{"attn_scale": 0.177, "tie_embeddings": true, "optimizer": "muon_hyperball", "beta1": 0.95, "schedule": "wsd"}
Each number is 128 + 24 x the weight over its row's rms, rounded and kept within 0 to 255. Layers, rows and columns count from 0. Numbers have three digits each. The size before them is the row's rms in percent of the matrix's.

# q: layer 5 attention query, 320x320, rms 0.0277, rows 159-164, columns 240-319
# k: layer 5 attention key, 320x320, rms 0.0277, rows 159-164, columns 240-319
# v: layer 5 attention value, 320x320, rms 0.0277, rows 128-159, columns 240-319
# o: layer 5 attention output (transposed), 320x320, rms 0.0343, rows 128-159, columns 240-319
q159 105:175077098122131127110137113131080113156123130129121105131175104116108129083098156151123125123096146101158158111104120153100131101137146116134068129099129108128143096158135112148119111178119113118117159120127076137103132148149139109135116165
k159 105:105179102099128155153134108110092081124122162148125101128130083136122103138113140114129144149098160145141160133149123137110129166141140124125079148118073159122159144158121121075142130173111117116143141131123076113111107107124097161123124124
v128 107:113129112120142119158131120087127138105101127089115136143136108154143140141124145120157127129141123135142092145109164115128132151177131159105121139103117133151085152136099121151125132137140137053117186115129105130098116132121145116132143080
o128 109:167111131103086126159099155208132119140075121157118109122112139116125116101174177134081129115149138142109149133096084125158139079111147109154115130110123122131170149114105083157119095092113096198121108126141141173089112118126098108130139099
v129 106:122116104135096194137077128109101127118086166167095162109068111146091121146123116121138139114112148140130122164114125150119153128138130141142121102065132144103167122106121144165109099122105086124148127157135097156111091147118096139166158108
o129 112:152140096129126130121135106131108136116163173103099093189159156146161132098118160133079143121086174152101124123106142156125106114121135116109105131143081129119102106149124128153169143143143105123065169075135115124112156111097146123103137099
v130 106:160116110127098130068118115102103116116155147157109059048125124139168139137144134136084133129116144149156153126119145147095079097164142147097135161114109115098139125128117127124148112131126144159172118123114112139136118111097148149137102142
o130 114:100110132160140135144169123147122089131096137126149161118148119165097117125149106075156132083144131119104119125198128110112124140136120138136120136125146167120157119107124138091134161132129145098131120088111125164157120149106099105109134115
v131 113:148127139114085132100146143113138150084128111170146145115144173129133140115100100135129111124142118116107146126146114110115122097133140122132107115132104108137089145175153093088129138148147110119095147171143136135088148117112094110135129144
o131 112:120116132158132112108134157140133156120118086076079131129111086111152099149147167114084160141115127166129102139138152118159134146120131159089119128111190160159099097111114136122137182110123120147128137139139121114146117133118112171053126158
v132 104:130116150105116136108116113147122141105137124091143117106090119130153180147096192120106149122165126156085121183159162127103126124124109103122132114119130120152152111097072077108138150160109094102124121167115122144098152133147139148126144101
o132 107:135130169121141142163132118132112115146177099141091178167141141146142097097159134132131135147145121112127178108074140125146097128119150136117155157107131112121089144135122125137148143159100129137157151135139142135165129133117118096150081124
v133 109:166106096092064137165141138107139127140096180097095170203102175117166156144133088146126175114091136120147087154131114135116150125114125124167133085140146122169171130146117125144150098171113146095118124120161120098097141114120137125092142132
o133 114:091159124098157140172146100134133163108093096107133092103107113146103152157123089166105111146197129165114177155094100132079129173134114132122098133104138164116136123167109115157073194128118111140184141132139138132124165140110113138155140131
v134 108:152112125178111121080092073135130132134097079110143061140102103136089161094143114106126138144169165110123145189122135124117110126171105121118112137106088145105116123157094165131118087113107153122143120141107143116122136116128082168194134205
o134 108:081132144123162098134145156140098166102108168110141125143121150145173099106103159136127111154090124142072110126104131072114117112099103105179126132177195115124175119094140134145111101161136129098106088114131143088149109127112176133138089111
v135 108:190146132127156163179130100125090163108089128132135111101154133099098083145131115169073128151164141119189170136121102117123111087129086166120137119133117123092137112128099136111107108112126138114132152155161146159138137144107105147117111126
o135 111:122111150133134109116124185094121110159114143146136113129169142131164131150134114140124152109137119116070120101130138123147129094102084144136132140141094154154133126119106125119125143135146143121121154127145060119112132104141150143139146150
v136 108:182133090168143094117152144099091104148099123101122135158132119127164145174143119109119150135130152153088090116084132131119128183140114108112130102161128111085130131124129138160129142138120140185097121122113142104106104120113120121148123133
o136 109:111138129123154118144107143112159121121131157099153132116111133130133126121127085138115119121135156100154125176161157134112116119114128133133139154119091157146110102073113145097125134121145114103114156119157159147111098143150151132086169122
v137 103:144146107152110107138155155123130103142167168162129126121163129055155150117121135117156113153140130123143114133105101089095152149147158133173164091134112161109145128124140169173151127124210093139136139187144127130169145125155120151097119114
o137 107:103125122130135111098119147109105101124137139137149143150140071107132144133134115125112139088071117177097164091104176154137141104133143125169088140179179121145165154123086080113147119086106111134126167116103117144117138150107157127135099136
v138 105:110114175141111122111093129113173122156144164168114127153136132121134108067083139117137127121136139083148112127126134090123124160144112126145154133160105139120124155145150130098120107148118113112141153144144125109077167114133106124150122117
o138 107:131122119105097147102120141130104136120148089099123132129084098116146133120107112119095169150156122127137138146117107117145153111118129111125099152159122114195119109129170134141135150133118150094122081193110102120146139108141138174123107131
v139 106:145111101124147106125161166101101141126171155126125129103152158104123115151138146148097123170142103163119176139121147131056126161100087118145120114090120141134124140166168139152161139114115148125142125120143151157150160126116152160087154114
o139 109:125102151155135127133141117173125120121157138104149123116130125109126118118144130169182161116078137118150152105121099147107145093116135127132168138147083118126114113132109150151124151169165155102150150147143089113091143088143106130112115089
v140 107:110140145165115130146128139143145142149130100126129112143130111127122142155157125128157147153153123167105088181169145112094142127143157152181112120141154097112123098110127142144168143148129134101112138084155137117102160116128137098147108134
o140 108:124104096163178131136130112092118141155122141115107090103151114145115072162159159121102105140117072107148126136091090128103109152126110134131149143136124105173118141169113138093143136143140114159145127136116098122122126085120143130135128126
v141 102:079160123113126123100091141119166119095115142143103147132105166141139136142122197103112124125141154112109133121135117133147112158142118082168137133095122109101104095159099146112118126101115094153113111107131137144091132095125152122139149136
o141 111:155089153137100147154145075121082121117142115132143140101132085107146140117121125154101144169091134114149105121095106123086103140103117159096105122185133120165116179064160098132129164165121128145168118123094144102126117180131136134135142158
v142 107:155112178125147139128102099111096130161093119139103173154103135146166116118143127113116125123129131113127115130136128105106100145144119159124149119134128121109152120153107108106158150130120166139131083155180135086096129118158142111137177124
o142 112:141090114088134124112127141127134106085112130086119144150164117089119159165099150117119119121136104189171140141101124126178170136140127088155112109121072150114117158103116107131132151123067119129158127137140117108104190143126144116137102125
v143 104:109111182157154165115103113158152129090137132147152106135149145121157112108111183117094167087122168145111163087105097117086108103108100114087150112079096129089085118105104153128114104126127139171129115113111139115119101136128119148121091114
o143 109:180081066095152125115145075141139096154097130092099150112146148143143142167157160129163138170113127137120154137153077155140083094127124081123098144115116161113146135114162132116181170093075137086142122139097112115114102103107148142103151148
v144 107:142129154147093114072128143080151135177146167156173094146123107149123146112145123174150152120165143142123111121115120059123150108100174152156131103117104145086154138131095161116119110102066104164159106124147123080104137114115116152100108139
o144 110:147156120161172156112123131154135118110156095091143136132114124134067147129119120104099099133101159080144104124116173101137133131125113074119110120143118134158142090123121095129124110153101151097124165161128084149128120133144121095117171166
v145 107:091129145108166115130125097133095090107165158098101085139164097121139130121108124098132148124136073091142134163149137106157126135093118135127093151131123135131188158155166094092147169131149133144097106125099124099136162113121141120140116116
o145 110:123107144131122139174134130085161148114146135133160147083113129184114114135154138148117094087176202146132142158123124101130113130114130148111124136161122109105108060120109173176105069104126126169118162160087138120168130123120126141139044091
v146 109:133136133120136112146097140174127147130169144114104110144187142142142143151119113109118111119144172113122110098110119098134081156128154132163105138095120124154156134114123133149137117119105120133153114126142142133128161105139130143070108122
o146 113:134129103134077123108130114107146152112135129129137146110086127141136118111110131103130143127096141144129130145123115115161165110130113146134156148173108159156103163128126110166170099141118134132118113092147098104099133132122138094127147141
v147 112:151123098116096112090077132102161129169105104079134140095141085108131130142099114152107141110072140092122144111163134143132124140182132139175146152140103146106144114128108161137133161136115115103129106104175104104135105144135165116159121088
o147 114:114177112089105083121154152141134136126131110128128110135119159142132073132115176126134137152163177115158140106125093126099108111139111105127106124093098123149173130082104102099107100165137115143118093128107072086106134152162090154143193136
v148 103:130099117080130159141084149135099136089108110140091091085162114132141172134110150137143083080138087160089111112147106145149105088135098134134116145114121132125112129191134150138116153111089137141148117152173140116137119144120131105176107133
o148 110:119141124086106120180105159129159121156171175149123147113107164117120108107149149123080124150159116148139109106089185139143127096091089109159181155139143111139169133138126116133166141158144085114094122131139136150136142079112103131099153125
v149 104:111151159100111103156110167142130105103141158123128131138139118120116129146094132154124091136156106097136127137155146117169101148114135154130107104123094119131126103085079160117138105129118143109135158125165144123097121197124176158117144144
o149 106:128124103131107132108113117118087124166112106093115158121159132121105092106136148126145101132116142164130122136110158111094171174164159073164195144125104138132132112155117089121135143123140137147158089110119127117096150153155102172120127119
v150 107:174174114130124110121135131115116176104156124113107130152145135126117090145117107163133128101131113103109137172090110100143178115095113130092129150140145107115170114151111139141124134083150132154172134075142104182126119106123152108130108138
o150 115:119089164102129152108121148157142149094167122115128145090119152161119146167147119124118085128157146126148110116130159148090058115138127135139175141138080105140144141131133131116115114131138098117125131156130168090130153129122176134107094146
v151 111:156102125166128184141123177117148146128135111163120099132147105089102119076105097135168106122133151149166162117126079148119121122075121100168158103148092108173136132142112140155104095122106155118159168163148121155145149114106133163105149099
o151 115:139158125126140115107155107141142145102137126127136115145111120134132110183104085135172144136148134086063120150130153112159122110133118149106121155087156111147101115120153095117117154138197112142078129089129150121124135110132116107114136166
v152 105:105089163104135133123157133138108159143096152084131146179095133079154160142115164189129149090113166128172108141123138121122120140092122121080135132150134149107124179123138130120114123146120110118124108120122148105134138122151144147097130104
o152 107:118158098147165081116114139143108135138162146147130147128139118106154134073062140127152105169162106111079164131124127124117144110133165087132129111111145152123110126122159126107143118126135114122144143095176107148155129102112120118136170140
v153 111:164141151133113132152126081144110152089101159117114148129140115171163143139134219118099125125110126141077174113149122083146109141144151124141109140120087152062114147086114120114112140119160121135104094152088166094119127121098133145131154118
o153 113:117133127150127133138096150104141096151132108127124125110139131144144139103096117108136130149144156113129182128135129119118130124140108141105160145109192099173161136126132122110149161123133138138138129123128105116157087145108113126168109166
v154 110:142107112123129119089123178121131139130157101122129108147131145144130140164112094143136117133114123166121130146068155139128109096105146138160128097083126125134119092150098137122133128145118117114121162169116159119138108106125123104082101177
o154 114:144164173142169084181095112159153120104116150148135144154110081139114139131138136144140116172136136136109179150145125149092125094156140117160204131139156120143167119106156138109125108153127125153100096079142132126147163144136122128120117106
v155 104:114107113139152103133113147146132155175115160115110137132144121145137130103153139125142156135173136138139109092122083137091121134174138128098122116096158161125089143112097154173168155151128144141106179165177127111128163124151114143100129108
o155 107:111130135152125115133117109114141101099091158141157073120139126156123149122127105101136157184106136099130088122126154154156159111116169119145115133130120094143151107132139133134126125127126142091163114084131093117097125159105120095137129141
v156 111:086133116082129148162137085080135109153112060119130149134139129125122147103121087155121162156141150124153181154195092132163111127139117117082101157090156121134124178154135141148165106122136115144154163121091107099113106165138132130160150182
o156 110:113132127161119138124109167180169151175114134123068113125129120133113101128142163113174089143148097115084108151118147130141144128136100146079152113122191111149106132138110136150081159157146120138104117125157179120113142152087094147123160113
v157 113:131144119098140155144084119140103156124098097119136103124120119140154082122112143136126141118112147130145104181150155127161121135078161125127139165139096096159136114152178125113183111173139136170136134112133137108123131132115116111126145126
o157 115:119128161118162115123128108123175138128108135089077141133113070148111115098157148114139107102172120144151137122116119182127128068156088139136139122121134155165118128081096140122093172103102121114143124134147116109101126146097140113096133196
v158 107:159153139062121117156102116171124128083106117118158142111119125115140140090179176109123116144136096099123147103156137086149125112153145158170137117116150157108131126150119136131084133121133118147108137118171120133118112097150077147124167126
o158 108:084149099149136138130037141116124127149163118137134094169161139122121153126132126155117145137151147158139107116140127165145112144112152115118122093138136098140123160157131115127111180155174151108126093123110114142161114166109135163153146137
v159 108:133110113156111105084146144100098175129122133150125153152109128118172129128156145106158140183171139144130113099106113168120118120079107142129118178122139115103164108147158087133126098087076136151128107148135143108146131107158123137185131073
o159 113:123113149115189154156114117098123106087153113148110099154164125157119097131118127135102176098127157143125128150148124134120111140123110127161103105124133132120105151102130158147112103159111139162108153073069116149104073102110126084166133139
q160 096:116114122103152135135139140086165132119166152094100121141125126094098123123131079130132146095155145122105107153160111125120130149156162123172112122161123134088126143154077148122142116119158128123065139127090133133087134138084152151169114149
k160 096:120075097126140093141119151161127158108108079135119126132160112112133153149152132150138133130126119082094085102115115139120096108156134094103125126119143139150093173099103131132126172149127158132173138102106184146156134145120123193112097169
q161 087:107160144092118160119119133115141128117089105127173203124137151163139097124099085205159176147101134122124109139125096098174124105113139147151117136108076105135151154089118134080135128158154120139153106124144132131101142136148193101151161157
k161 083:186101127133169121153142113097177093119119117165135088112130171120144133134136117104140120144134109120156151122125189153135142154137161127101108110131107176132149128135115096149156142142101083165086132132117148178094094144112139152170113140
q162 094:107115166167115153100160125116111137102073135137129158087128169116127105155113125157117172152170137126111104160083145139111109083149112118131116172144139147108111131125135139127096128165162123174122173176147122162121135162102168110100132149
k162 094:152130143144158094159088109140145137140134167125119135153136131086136141151166124154134190122169133103146186090134098118099093152164113163171140122136153107128125131129142114131089126126130124100139142149109133156086121138123120145097153115
q163 097:119130130135150105171176135135117139098145109125129130108139123156124107129193130146142101155120153158107124141149135085084136136164086127150132116124123143117109102153163144120138114103128151131139117169142142109126157126141064117165148155
k163 095:096095125110153081064126101123096109122111117148147175105118136149103054131077132112126068131109150141106097177120119148105121153143162120116116123144150112135140099148119086116135154157100123187108160079131141127125154165110143157137112097
q164 138:139113079140122138100109133143101124109108098111119136150099136142165142164116137113122154178181163110096148104132127119160135102164134126149089178078130092132125096130101115123096177113108159165145146112123125094127119162156152135107105088
k164 049:131101116133135138146168181106143132067119152125137126103103126122123149154148154132151153155093133123150124102094140136152159106105175103143151120089127118131104102155113135149124135118141106130139142165152148104128119151141156129156049124